config = dict(
    n_layer=11,
    d_model=384,
    n_head=12,
    d_mlp=1536,
    activation='tanh_gelu',
    norm_place='pre',
    attn_scale=0.177,
    parallel_block=False,
    init_std_o=0.0,
    init_std_up=0.0206,
    init_std_down=0.0,
    beta2=0.99,
    warmup_steps=225,
    batch_tokens=131072,
)
Each number is 500 + 50 x the weight over the matrix's rms, rounded and kept within 0 to 999. Layers, rows and columns count from 0. Numbers have three digits each.

# up: layer 4 MLP up, 1536x384, rms 0.0223, rows 362-461, columns 320-383
# down: layer 4 MLP down (transposed), 1536x384, rms 0.0105, rows 362-461, columns 320-383
up362:608618579512540464544542468589571472606603559479448446541580573463373549386493544386671584548540449584398483486553487512533545532512495653534576369495531477497470499402509428398543481479483398
down362:447242443690487595621522523313677562476559519506592467568404423488651355623541546532471380461308573441612483598522467495536412485446515432475545556420363517642519322542500524499471619389470672
up363:456502480504496472545498529520566495472508513515511530509500554496548501478503521512530508480484549499548503504497493489507466525510476435476483451504503486556439466503516455411492500502531510
down363:518501515489513502500497498480486504491496491512491482495501481507484479495502496507485496510507484497500514501504493496502489497472487514484497497493483508515508519489489496502488518494495511
up364:614514571509517484595481483500513505517538492461475493506484513487513487506526512516513529496496553473469476514503486594491495507516489479471480520528489527455508521516508494389525505505487517
down364:494487493469491504512506506498506490493511508531476504469508496531510509500483471483494497509482478507508500493510515484496513498494509495496510500499506504514503462492491484511498482512499501
up365:570508502501491471532516480496490486497491514431526534492505475499527503545500485510477490501521515483514491505497477531506444482503498453517464523521483505474500463497502568525523533458517493
down365:487491492522503493492493509496493500506508492495510502514508490516479498496506520498519503512493514496507518466478516479516473507486492513486492489506523527487500508510511486502499498495509516
up366:473439508579645633559528548522427498453332404446584454398489569486706588287603520563286510507456334544528325330474614476519464440426587527437519459475429515455395560362464428505390514525489572
down366:560476494798480519480553601386565522431632582441450474568509464663502171501498423510560569509615523553527461573571510506465467523467418377655553537446496591519497162500430555479650537390722448
up367:479558569451532542449542475463503501521438473508522496405451535371471652526564515444398492462419519504489466499607460516497424490534439582410378472474597475429430424488465504519346572405464554
down367:554331502734508542542523498397564533485551560439408449547520526550501120570555440472556485588402519463531448550454549534448496505496471488562438537459497594597515363569550499494555580310695564
up368:406490515496539488511517504490508486479513500508479535500523568472504467531485500481540494490493482457483540515489453499520458492542496520537479488488495514468413513478494428457489460545520488
down368:507493513506476493507502482489479493513524491518515482515487509496494484522510493502511479511485476521505463451492487498462507525502498476509504534516483482494489537518511513497534517466501461
up369:518511491510494515502449503493488497522507488553527481512483512484522520469494516513503480481498523566492523485489493507514465475489494507505549499525518459456494479525530535550511514489527497
down369:515491510478506492508507523517510502497505519513507493494523508493500504500489486495527514520502493489511487511490485500499503483476505513523501512497483511504510520503468505511478514480490523
up370:459527488524527536541468486507467524501538472434477498498503537494529545510458493497530473475474483480520501497505487527507470461503465512487547476517519504501504514451476463512525493551514480
down370:521494520489489491493519501519506489489504489504518480498477498512479495511501491519500509522506486501494489522502504513497508509494499505492515514519480479493497550491497517489482517496475491
up371:493511509505515483496472495508471499496492476515503508489480540509538500506490507504499497506489567518569507492505486473500465479529502474495495481511514497526506503495497512557504512519496476
down371:507498498479503496482519505494508506512500504481515492505497492492469497487512495497506498513510499502496492525486487505483495501481486482506503484491490497501500503487469505507498489512503504
up372:374408289725438399469445666514560679588333408520702816461612552615561539487581624376565261494681605567454195258415407462535297448367681456552568619365409498760705583684743332459551421593366477
down372:567676668398469603495477532490521291372513642496292316432418659236204350376345270481683466516449408514336669739490429558341524480575228467517478466495529314478410530498350578730571544457538354
up373:621530573489524557556324445444496555351624588500586538516572456445404559507653491426516429513502480425454605404522521605459495389577489432533478568496533381608431520386467561570602531592513487
down373:459492427478536564691638307628535516623237472482476492328413531465631514592544458532455573473542568456535353308438451552428603485529541677542598524592438632566528704555524500509483458436486629
up374:552498486513494448556486485508505516517504490527499471498512500492502558466476501504507502511508481506489523475495483564491475505497503563499449486533521465497503502478499485464495462516523534
down374:504496500513508496497510492489502501505494516504495494485508498516503521508517488505484509518510499490484518485501513502494515503495496483506476501483495486493493547495506519497504526479496488
up375:578502482505504514543450467506494477486517489497523509512504519484524522514463479488501522494502477500503483492498476484495522509509491569492491509510515490552476513478471589560518510476495512
down375:506510492517494473508503511525502502510496504507494514502484492503490496484533521522500506498521511495495500466479519514476508493510505496488495496483505501487504546515502495487498504506514497
up376:557513533547508527523444493516496504507504506561481476507490496464540586495489479482460487448446498545447543451526459495494498469546425502485516450462482491428515567441535520535514534469537474
down376:521467506434482512449508498509476472548507506510515483480472456533464464528487471501529534505522485480461478649476466537514524489462560514549477519541487475499523607464458498484502490514447536
up377:475482501511534525515446479499538481515511479441501453491509472485428466472489504477565508496501461501558529498515506491504529484511469522466570479490523525456513554464461501547509422545525504
down377:517519509505490506518506494494507500511495496522502492506493520498550481502490490520455474490502500495494480471527483497509512499515537531487528529536486499505518495494502509477520525470514463
up378:408436399510514714509574518359483507527323460532349354477517575519472483460636371557493508488514323533495436465392557489522488584362390461505530426529444589453575536442402466601467541543545458
down378:595546437307257336562485525705627418482557464493630493514379556530396812496568488635314459330609551623568486460590216444260480366520443612639481617410539477537444999461531602473558525733272549
up379:474502496502494458496433501509579480518502499540480546491506486521521517456499514469482484482486492442448476482496478491480479496529505514526517494538502494462463472489483492464484509495510488
down379:500489519514494505497492518520474500486487482508502491493484493500513483530519499526493489517488470499502499489502479508488510490492510520511487509503484485511506527491498516503509513497504489
up380:550509505502480500511479509509505491521486470478495488499500487517480552495523512472515499507476485618589463492502467509498470466545495500467502478527489553517460529487517472602462522479487480
down380:519492502493515502486501514513491489496489501501510476509514494490524506503467492519497519482498486511499473546509479500515500499498517501506520519474502491486501530501506516486518494486494504
up381:463510484498513549437515525494467487484509520465516518500508505500550521502530513506485498489480553499428546504494511512499503489480507551531486476492504513510524484514490546403498502501505483
down381:491497491500496491497507504500517502495503493498505502517507484505500531474510509508516505519493494484490479497490505500515489495495495516523486485503473497504507504496514497502503496499498518
up382:485511529506513449496484493507508489499506525430525520499512501499516488497519513478490493478492486474496496495494543456492514473522512526483539518533513485526481511494479559512499496494501496
down382:504510502507486493504493500493493523483500489505510508494502487511511508510519486494499499492505489507496498477525506504509519515519505499484488499495506514510522486496539486496504494513503484
up383:507478487524457598487413468492642534529501521528499502564502507472480474488499441516507442500489450524532480492493463508504564532552455455416429470507498552499500476419481606542504579493494460
down383:448535509507484507477520483504499482449491514467482511488552516491559470413533473530452475436517512475568486477446422495518535532503556511493477521498547508515447768494457465485499460433490485
up384:524516515502501542545443480489485512507539491511494542489502508465582480518454502513531505499481536487568491491498449462509452476504476514474503471555532435541473446489518443486501499487503495
down384:502489495478512510505512524490502482506504493488497492505474478532488491478499491484507506510515507488497494499495488496503505498490465501482519502494490521509500514510502501511470523500500491
up385:482534462586483611553454497358676543505497527484471455578579469489488340552579618464370434499462544440518447522409429451546449671553434485506574381595343529437500521467467498518442587595619543
down385:490564452439486572525519465641449486476455535478506551355429584480418671398486450512511473594558556561444487281481502552439444535540594473374482413559568515515487919505488534532543448251346502
up386:576590586562550541642422452563530495534553434545475480511491512423561480530420474436577524433402424481496570445509414534513557436590422487461579487568535421597543536435474472457597471473549503
down386:483415524452461453432543523503436461469533475491465459475432463557395403467523501535525479565518529526435392498467415474535584471506475519548437554506464457490528817522495529486501619461459459
up387:475518545503494452580530482513467513485540425515437528490483527499549524477494535493536507459466525500574535499500466526479505494506484413500522483499524538556439499494446460475543473531521504
down387:533510486519511504512519470487508469522513540500518475503473513512476473492477501510497457536504473510477475504496495511482451510495498507519486509503478463497530534515489503511515509492515487
up388:533489444512528600536490505505476486519552531514487479493510543486574504509496485525484482482490444585463526534492496441502508509458531499463495517450560416381494512489446483505565470548527492
down388:502510527516465475501501475522558492457496506524510511517501492533487500503522492516532514503520497488493500500504527502524486493510500480506497501539459517508483505494529512501488495498490480
up389:587717657411320516688538482558494519768519365447407351515305513439358528481759696206494468504456446292585341422652492518421405330343449524486500497541621494360411521535464409470446632546489475
down389:362218336420470346359482792287521468313572603552595703586569446734474612729256561691636346515623491358613526308668529525372469690554580297571529580369558614663412246480565538427728747425479564
up390:513489489503506464490545491483540525503483535517462558519489522513490445517499497472525530494500479449554478515508520468525499497562468451497526484528494444495502487467505512516505493518511475
down390:498503491488502495507455489540493477518485476488539511496486483470484447484491504516491496516489491516506510457514445495493481521489506515495517507499500554502494508522497503473493507484495504
up391:569501490501525531478466477492564509526527481528448448509496466490481552481495499514503483503489513588549490465501474422479482472506465480475550485473482574456513522500451542565527477514500515
down391:486503493516496500503503532507507481489513506498494484501498513514520530497485501482498499463507505474505460503499487507498468504515548508539495504504497468509503529488494494491493480473520487
up392:512535521521501499515458498507520539525509520503466505514487519467506507497456505476489504527507434505562536483506499464488510488524485504494503510538495486495477516525492444520520492498545494
down392:514475503488517488497483505510495478511500480499521492504518502506509484496515516495505493497504502496492507494507437519483517479486502480517495503467473488493492554493499523507475523489512474
up393:514498508504479467528514512513495502473482491479512480501501522504467544507553500520517522482495546480464475520500499462541468546501500448484538481463503551500479498455495476489487507485508510
down393:506505497498509511490501475485508495528504467507521503489499491490488486501472501501483504478501506510497501554512505476486498473482528518522526507525516512496509455491497493488510499486489535
up394:448493509499499483456519526526547506494503491527480507527498522508526500481524495491492493490466514497469506486511492425483504511529478523496496464452488483552459503472500515590509521493489514
down394:509504513484525482502482505510465504512483488498499497511483488514492469505503498488484492491504484496499493531510475508494519509485508489515495511515505497491527545486509480493507496497491510
up395:508496517494496511469486474481464508514515435468490467493518518475505479500467492495486498499494445526524511502499491482489470487522482586537473496485509468521502515499479494469505441536546528
down395:514490509540498479494491505500503497511509514509497503533490487525494487502505499489521474509499527470486483477493513507481521521500495482499515489497487493479491503507523489495532531491521458
up396:503477521517483536488470527521548493498476488532488461520483462459458486479498492487531499511486420540522483502503482480523570483530458639465536480429510513432491542436542443549496493508515504
down396:526499505462534516518505480503478481521509493504510477491514509506508444520468494494496491489507511493497504568506453502472546488489529506525494521485504516496506560489477513500510505479503506
up397:461496520496477491478477515465543510528471501478527490483482506466443492511507513480502525501500489477460465477486478441510472522535502508499475484538485566492449516454506396471479460467508516
down397:488502499499532498486456490475469497507524456501497488518525499498541490522491514494491492489530509510504502470517488490499520484474495488520525510494529498496496511507512510489525515458495502
up398:482505533446392546439449466439606544527540539418488513659440486572483347537521498522590461471523419466544453481481460502544584572492470507618492458506413578458456518549576491513507593652596510
down398:511413531426471496472473497466519482386455611499518529383488467492440613497472405583512454502539540499584460471558601551498473475464561496142543484433533571492501681451540540508514495144449524
up399:547528539502514523542488455488516543511549429485480458485491531433511505526460495436526512476475527505535540457506466548497549473510463511486527478521495523534509502479455432579556432553554500
down399:498487510548518493504500514501520480518522498482499501526499525494490467476529506535463491513523480488486459478492501508501490507506500509499510520497482483508515567488483530492494556448499482
up400:429518483502515571472526523490518532496500536489498440497472503482483503506522494488452486488463494506454505484510507521514511502532483483480574525474470517453513526511544529467495528494473484
down400:505528495482491515496490487506516488517485484488523506494494510496479492508507515500504539497532495503517516549512494506510481481483508499506502487518511511500514498482485512490498508516489545
up401:464510536516524505504517461506469503483547440453481478497490527477522502491477497515516517481488521467482529499513472505496528468485474460483477475467510492521457507513489482454520466510491524
down401:506517492490487499527503525483507483511521518490489491503463504527485492483497480481500484503514501499507482493485511476488504500498484509511510513493472500502530510512507489505499513464527497
up402:586502473481523555498447488468572499481531495637511386479496552486489483418451506532526529498464433440578517491520469532493499466472519510516551552513488536430491544508489520465502403629536470
down402:427557521542450450490498507581501531457448507480478573519593540507566535539495474507540541500525495493511493431477522431583487536530512486402492488502463512527491578492554495544503512519514460
up403:680062333182408466528565700534338581275478359406535431687521335716400460265344500595785271396209332442568756538590624479542597525609339445577436495502381641493541597367257603570714598507500793
down403:519355521182789428401491590805649450327386713617291323359455265489417432390300610526559391762389561420423326709419587562387569586531625436483403474669650368336441894457397471427617306067310363
up404:506528532529509520463507465507420561514587494435513479511477550431551497515452496508494512466492453472535571484510488536514461437507464536477500504492506425517491524500533487528537466492501529
down404:517501503492486481506498507505532483527516505523521482486445490548448490505498493485522507525509488490470482523489495508475515476496509489503493518493492514477519535485484510508494559463504489
up405:429501557523505527607468502481494473539502502496533468496479570466503490486498505467504521478504452504462455487509493449499451486534481548488612500494487476360500516441492484486500495472530488
down405:515508534492481514468480493509486501463514467520520497515510492520484476513485497509527495481496500530515514506521472486515510477505521496483501515511490519505492541503528482489516515474494486
up406:505494514514472543483501483507499465507499494500453491505458528487478519521494484470533507486517456576476502503502517530527488519501492500512498530481488538538533514494464479542523469478494506
down406:514485485491511515500505468494485483509501482482501514505517511513505479499492511519480490499513487510502536477480492504492510500509499508493495499519537488492501524496488508489497503476487508
up407:543566464341552352431473477577383447356635553496598453395393516552498468449387494577436425323606455468463547440515474529444527447438613481538583497473504418457535542422529469463464506621423474
down407:570433448837512668639565488414677576560368421514441470658547442639570435637633427536611535676376522450571337637610536441615549522403499530516490572488417724535516217701512536441496613399587503
up408:465522496507497549443464482475515543511532476494502558512504538483481483524449500511510537496469426520398532493489479386503503484542478488545457459558544518473495517457460406507505440521504528
down408:519478510529518493510501494473528455491499468514490481517491491524534477498517498483523498499515528483508455473505479486497563504488521506513543522502474487477480561488532518491510545490504476
up409:580509519518508484471505470490502491556528504452498500489502508466468504489497506466527488491489445526514524508502513508523454468491473518487459501530538494536464523459461468532552482504497513
down409:536494510506478503505512492497512494484485472510494475514488500532518489519488480485499497497505485494496479519506504505511521502511525500513549534514494491480522523493523515475495530480498500
up410:212779636842352690479999724282553278999843856506486217587347485412261579217616397297619679728564443563428464665244625425208577610420269481506669415460688513308339750489333692589742436383872599
down410:347336385161595556658637576666421622507530221534632595280637456386690387758638736897273457879380370600591233437353235586476321517475278599462515474395603490387463856371402462527606486590053944
up411:475536497514527512466541506494539514516524519528534530497489553483536500522470513526493497467470544492503516484502487465504454473512521481512516491506496478535462497507484450475514499501527504
down411:492501516498499470491484503500503500496503508500494502517488499510499489484513499502534508526525480492525482530485484503530495505479494489520508522512468498501518523482499512499507515485499519
up412:484517537512531542610465510532516475542500494484508507508499508502471528519456464478534503505496528462574522471503492374453520466499487524451549480521477515563558525438465441488472493419521484
down412:487477499484520495489506525497497499502499481499514488504502497508546534504495523513508495490529501497497468489526481519549507484510508470499517517488484488489480539492538519464511518491501490
up413:465547538511488555493484518490585505495517500544467508519504535466553590543498485491503514491444478539504522456515476525486523478504452460502521437561501450460529511440515455457528527486535478
down413:516503502491499511515528521509473472499487478511498482488458473518459490504490505498535512533511495489496504537492475538516472477497540510512486514474465484508499654479467511498468493475474512
up414:557508516497494547464492484496476522513513519485464505505496474477499444508465495457508508523479444459636514481522513485519497493497490414453506532451482496674536478472505412578504512462489489
down414:484495508485512499513488492513471506514505469478491514517485499511486475478515511516492485486533503510500520488486472512487485506518498495475503478519509504518519508505502512482492493488509494
up415:449371497585583423474414333456527494554571495487577396416381511501608502536479563580500447522467570499514543500486487565484568482654424470605527528485511512440500518455407589555549423490521505
down415:520522538426324445456564551502387424493454551497383578525592509497468494392582438373497547586555448509320538374427584328552520539529454583517415432544456459630541588519579469434491387457537482
up416:445501519515503456536458481509516457518503483490456511500488555490482462506478487480546495476505503531491519500504461468532542484536497537521489495519504452461490546481481461550511465466542500
down416:504478481504489497490494491496486492488492496492515507500505513493481470486523515504502485520494472507504486444486465525486512517522502492479504511493501492492495579513501518485506538471500468
up417:502520527511502466471428494530494495499523422522502436494493455487517513497463504495517520474485510468535522484501466458491524448515456463497563455509497553522511529484432530577495470531555510
down417:519481494512502524513510506485502488535506532494523475522487509498512486496520491525498489514497501471471472545512492525513471538490531523521497530462480461485511555476490513480515513501511508
up418:570492499510476556565462512516465506514490510540494489510487572473518480506489484508477458504475501554480450484494461444470485532489479528490508493506498495459462527450503519520506530483531494
down418:495521510486494498505498497508500480483484484498531502494496490493483486507507515489499520491532520488492516515493498494504511477475501494526490514483503505512509502491501478517500481527480526
up419:525494500500505530416476487497540476503485499519535491505515486511482514497513512534516467487497531551433501500498486461483549531510507497523441470530506504451488508537506574578501491521511490
down419:490508471525465486507482514502502521480482512498497506507527507499513510488509514492495504486508504487518497472497521514510491496507509507493490503493506496505513542499497487484510513514504491
up420:516519512518526525440527489496501519502514518480480495504471542475527529508491507474506506495492509506516493489507514522505545489519480428471576500448487486542512524495475503549528519498484508
down420:503511501478519486511494491505476491507521514504507503497479501492500472514484492507507506498491496515491508528489487507512500501495502502500486530503508500511517506496498498497482499490496516
up421:507499506502513516486505492504447490519537456470488455502492520507511518510502507518469494491479491507543499502497462577496477480518490496518506495508507529454491519483511580486513483503529497
down421:506498516508485503505503507495533477496505515508489494507501502522495517505485490485516512506502502481501482515492535498507484515486494493490493503501474482499502507491507496501522494503488493
up422:440519523509565611625469466482623482544590465573506424471476639446541479520451530478576464476413427491520530459505468526521504500527476509524497440510539479447490511403477372494613350585558529
down422:546526600547439439493483471548506518375447496455485498535513474533513554471575463503508506591561473434477468369495512479554532487542529466467518571512416448458545665545552510522467609426434428
up423:475485514494520599592538508476623578573520476542442427447437662445483431566452444513599501486411420604438514556496535438471495464441458576505587449451544545468522591468349481432556336538519567
down423:487521543573480499421523561583460472412490546479546529557501457509564632344515498500432557596517533378566439427573507531558627520566600461553530553491391371549480575431638462511492645401432571
up424:502490496498483553489452517476501476509468504498604434494516503473489506490456491532476466499509489467588486489489464495476487512500502488502585515484465502450495468500512521484459500491501533
down424:469516507509502494475510519482511502504514514486497496501526519505510501529522504513524501490530534506519498506492543512502492503476494478501498503483508488497490535477498509505534486497529501
up425:446545430580602591480521444477485611573566425485455504484368573510439525607426453459609525524493420391519472484673451517446466494536397475468578424518477622530524459501367536474375463393475630
down425:506408640541547511539472510496423524491445543486443525503464562456486276535545503345388503535445414519506532546421458477510458507490394487572488491454574495606464660495492459524442568497595510
up426:548515503506511518458506510526513494516494489458517522518517477489514517508488499504479474493474501542508500486490506479510520467508481455507561509581501440475469516528502581517504534480487519
down426:503491503497489500509494509485507493505510506499497470491484478513500501508492499487488522496480510491500488507508484484499524486471527515506504519478493508486509500484493500498499507519506526
up427:470524539494501552519492505503494495486489518470470510521512581487529494530484493485498486512493473529487544501492482522489498513541505531529410502543511455497519537505478473556516487474537486
down427:491481509515490509497504499494496494504508478504495502509494508506490497507530495498526477501505490504496479469508499511509519511498502496496491504499487472486483549498500512495493497517484466
up428:396507487497516584453478503475514519487506498510545502494515456473514492509485508485513514501480501508536548473500507479502448482513505460523513491576504486532478497509510450522493519503482504
down428:509525495490493462506501513498509494520495484503494501517494507517481503505493489511509510498522487503491495524492511513508472496477484507505511504498498501496519527516491507487495516484513490
up429:482484529514497541522550521484455532520499529493490485478471548471475509492506502485488498502479463528541538476513499570504528514509503492456492491439493509530548535467497430509492495515482490
down429:496495496501509492494488483506513489504494479509527493516511503522495489508502509505522505500538501498506500486475507514528512501501494485491489484516493505504527537502502510495512513500497491
up430:481609570533397477458588530434482565499486565474526408523533607466527507629447513459501492488487559507531583486500522505466452607610497511509521367540579444570481512481490479451454476550587485
down430:451448457539476420524477424468511476593576543577479516443366516522357499479595534451503555429528513444531453674486511535505600422458551550526454537451445457505572638524438498494467539455418563
up431:478477491476465563564482494481583476474501543545552450492518557522479493471505504491569496506523494509457505522494502571563476558497541526485462512475531492571438464473467491501506420552526496
down431:496538490548496472541485479504514538470486470482476513490476534488520512468524481525468481491522487514506506364494532495470514508529492499455489501518487492499516552524500551491491533453490477
up432:615529531524498525575477486506543497527509507476496498517465472499524527523516504488509503494493532510451454471508482501488417484529467479463514489563472532463497497487521495560529535448513496
down432:523515519475523512496493510502496479509502493505497491480538492526496469490488495502512498508502498513518518565502479514526498490465526507500502502513528492508510539478499484502500482485507511
up433:514520501515464536527496531525467491494520525517463480523492541503500566476534490460520483480496468524464540517501482426500506504521493508546459515535513497457455517429502511466514520491518472
down433:524482506506474507503508503511508492484472503522525497487522517510505497537510498504510497521491502497504506488498508526466519495512542484511479491505495481491498614482506528486499508497479505
up434:567530513505486547532480495504465498528494530564504523501511538456546499512496500503530500509488497536400508490497479489516480504519505419496502511546528468473538511518503469603530495500513478
down434:488461487513504538494510516478533528484502506494490483494480482510494509489520481489513513502513514488514488505502488471506535488496508510500507496498490485492496533475483532492497515518488500
up435:490476494508488531488530527525457476487500517488487497509510569500531497500524487479518483469479484504541495511500512532496503532522512532493481485467514472500496542499479515525498501489535479
down435:523517522506487491494504469513477507492493485512524504500498482484503497531488500498493501522512482502493515486496496507503519497493514499531504518513485509493512509488505504482517509505475500
up436:450519544498494479483466472482442506489506464565505531496514506484511505505444529505490518504527503559505515479488476381474484504513512522501473481543515496442488454530441464492483464497527516
down436:500492493515514507503504542488508470505504495484497487502505505508497509476544515501511471499498518499476480431496484526478522513513482480487522481470483482495489547508521516503515516474521471
up437:494512502508505590537529494489447492512502538479493429486489499479490472522521511493484482517510451543471488504501506472498512510487505553495449532504495512485530537468502478433501496517516509
down437:504497490514489524486504483479540499484478485505506518506534503530510514505502495507495492490511521496507512510502526506530505501514508494482486484514497489506498502481524493492498496522496492
up438:494374543656659495650329424557517546456538501537550480438642356598656491524349539663667509501648631472495633661455486522473419534579528316448479599481478445557548530462572459481498493490442596
down438:505597522687416531390448436456526450478473508516399481664519506523467324462555472358416460539368354496303401502426481438499604513480407460618462451596487396451392536541571552543458608556683316
up439:442378405439606551454450389597535571411444456563519524447485533508660578547440509599485457474377504505497544465395644505692482575495539458400324398536534444501526491481548455476456523400454670
down439:566473545598520571499389545482605497505500478518495498669475470529436092567520430493517578561447469506481452524454549494494469453444375464723445524536498547450468468530559477575520572562588513
up440:560519495500498547599439494499525467504512490463478439521483497483546495494519498502516467507479528601525485497498483468513508510477501581497477503479504476463492503448496530568572519480528494
down440:493493510500511490502523510531502508480489542502495507515529509514500481488495485506506502510501497486516495559498508521505499509494490491507487499527499493525506511484496503522483461505475495
up441:513471481490490525465492472462457506521529473501447479468495521461464470491520497492538506506525477558501523492496465484499518486495506577529443531475508485502489513506442419430509422559498500
down441:481507473538477508498498501495504488476501513491519508535498505503513530500528503489524483494509506493495484402490534501494490524528483492484521488513515475498488512526533505498518508460505476
up442:505503491506488530469517522485522512534472532548473476473480543494509516556488502471485496494493516440446436466503479466494528493522486412509555448509470513414538488470501516431496533459501474
down442:465497512508504509484488498522487458489497476480511500506504477501502482490505508493512508502510509508525519527506500486520493495485513525542476495492519498524526522486496518497494481495481524
up443:443574549519443576628451486459603533549555523541429552515477586445535546566457440390511557487473419524537500483510489494506566496529401501519526478622548458518500490396487414500561494463537476
down443:547424527441558482462513498544491448491531491457464491459496501500422440465521511522475436575476531526532496472468423525502529452544527463530436516456477545462465802582445555465463526434461463
up444:475529577518503506587523519504461521474498509463495531511473545528562522569536497495489521504495527544540512515505509449482448504527500498450525508586506458466535535479503449455512528459531495
down444:507482499470504496492506480499482460538510493499511490508525485503482502499461516512511501507514490516500527520506502527533503485469502476492482502490486493492501542511487507517491495518497489
up445:522496485501500466492518493486570458526511465480442521497495520506507550535524503486549512473507525487524473473512524555530476473535490615522513483455482589554505506480505493511492455502495527
down445:493520513496514496492488488511452506502503514498501477502480465487499487500482506506499498512493479496485522483482499526456503503506519508495502508520511492507497504488489503511530501468494512
up446:468505520509491507462516521477462509515498518517509553487496575484543469543477496483481516500503460537474518497494499457514516499489502511482530496501515486495493509507514474534503488472495506
down446:509478511491510486490499502499484502502521483499502494515497485498496480502504504509513510501503511507507509492487475482488533476492491465498512507495495502499486497489501513505497526501489488
up447:433506476507506495558468499517534473482495488497483492512510508513491574500483489488499465506476491534508483486497513511500441508520494603528493480541498482463493510445505480446493504498538494
down447:536520520512502486493499483521480489506490495494499484494508500486506497510510514518500507527494486484502517547498498537498537504501495494508482517502499498496472537504512495505493500498478494
up448:551549499515471524503487509517517509514527482517494510496495523485523534529493507477533518467493513481498528488505533449525431502488477518514576491534506530519471502445504457497533477469522504
down448:535486501498525490500500494510492482518503487488508486499512497509482504506498501511498496519501495507493501513502479507481496472485510495517513501493508499504520535490496519500478528478488525
up449:481522488504484525447443530510513474525503479524423515518491547511561558487469515493512508473478490489496513501509489521507433510506479537556520459510508479514489498478512506571502481475504492
down449:538460527479536494504500494515480490497498485487499481487492491504496479501493479484500489504504485498490491546502454503482506489480523486524517502506481488500505540478480512498494498497474502
up450:495501503516502473568482508515551467520495489537501515497509474521508505474449524480536480496467478515550516472498480555498472483539486497438536475563521480535496484484458508463486487529547508
down450:520503518507504486497497511510513508483477494487511483500497486506490496494515508521496509517520491491493483499517474532509496513498508509467494494470487495498508556492506507490480529515492490
up451:497516509522532556458507490494519524545533527486501518488484522479534517539498499488455485458474483442410523499500466513506475453548490481518510485528514489436515538477502484522530496500500488
down451:506476503486472485485498500510510492498495460526516498502489495543481500506510484485518523520513488489514487534501501504497530506488527494511518516533505490494525503467497505491478527498475501
up452:539534510501514535627500476514545528522548454485488527505503495488510560478480499503532498490491520500497492488510480551499482471517464508521587498520498523516449490455478521514530492542496516
down452:524503496508500497500508512484480495500483514495514461490472510510482492477496503487505511518502512499482468461495492507475504510501485512479509491482506505500496537509518495513510520494512500
up453:479365443541567565484406402461437476460473549434522387460462446526312764466444535544527458544474507470495550566480545521546448524556521594353376570544538557449531480530474546596457333429468480
down453:563365510651468553493463424360560518458485497435479532641482564536571176560554495479582412562474452439508496624470471502605489520518564484496480507428425510593497229584561465501579613419701503
up454:459500509488485412546479529524486494495474487530507498517495506510527497477493513484446478492501534442473485511479501514468445507497519544525486498479504470461481460489522528453462542452549515
down454:490491513490519506493506507484490497512509510511508492488518498490493481528498500491517493520494520499499499524495499503485511498478488499524489499497494509500512476486505494534504482528501524
up455:503499478504474575559484509504449525502491514524452484515487556467536556489519464478491515518476471551549472513508492459501472514512487481484506509499529405501529531493531441588492497501519498
down455:492519508492478493492502495527516514477481489485515494506489481517487503510496489496497507496517526492473535508484494505486504504507502481499493486497486507504486540498494511508495496500480489
up456:489482506501489527426532478447476518494521508529480479501479496470491458507519515503494496474509544491481511507492495442520477513484518522513465481463489526494487514523543514531498469469474519
down456:480501468491514499490488497495493495507502506521507508499519492494493500492486487490468505499496501514518505424486507463475498479504478513492543492503511502501500446515484499504520520464509510
up457:551413607527547547573486487546541577439426562525485468467445522434462532485391446484520573435499502497544460486585530532525524626504580506423435418527565421457503483478462408511393396332420545
down457:603410581569579524499469531483480515542517508530482500545457532472505171560524470489533494514401439462460467584437487505519458468533542471563477449466491494543454493570569466562442592561526543
up458:462514549505493567513490509494557513488508483473520481501486478489496510503514516538485505496488462564462484522491492476508441487488498540475542489502525485454501502511493472478523520534489504
down458:509502509495509499511522531498528508491484507522491484510517513527506463495496489502509496510501512506509489554510512521514530498502520511491512501505500498507507511485506516518492505500510486
up459:545523496508498509515484492509469519523506520446462564485503500455503487507466507528499542491484453515506526503498488431517501499492492442482509515489509551559488516512475448543517507456491492
down459:492458507506502525488505516487516514501505497518500484523497510519508477513499488520517494511510512504522484550482480494519497492498509521487538496517498494507511477495524503503485511514504508
up460:476506504507564541374436462531444531498546531462489464520518502463527537454447512509473480529489482517473611505489418482475521463510491536500469499504499428521511533566476483519493507567494538
down460:477502497541476498546522518494553495495493484529499485505469494518499531538534451491514491501472470490446461481532519486525504531517526498505490540508478463473476549503546502491473525502524457
up461:464515511505514436471500485504529488536530456454460522486510537485483508504449504513525486501507481472442552489508492508475510503493489525517509499510518480482482535453463486436520433538547516
down461:495482495526479494501502500484493499494519496499487478513475517504525549507527505487503489498516493493499494457502494496489489497524506487514501512482491484485494501492506495485492526509509487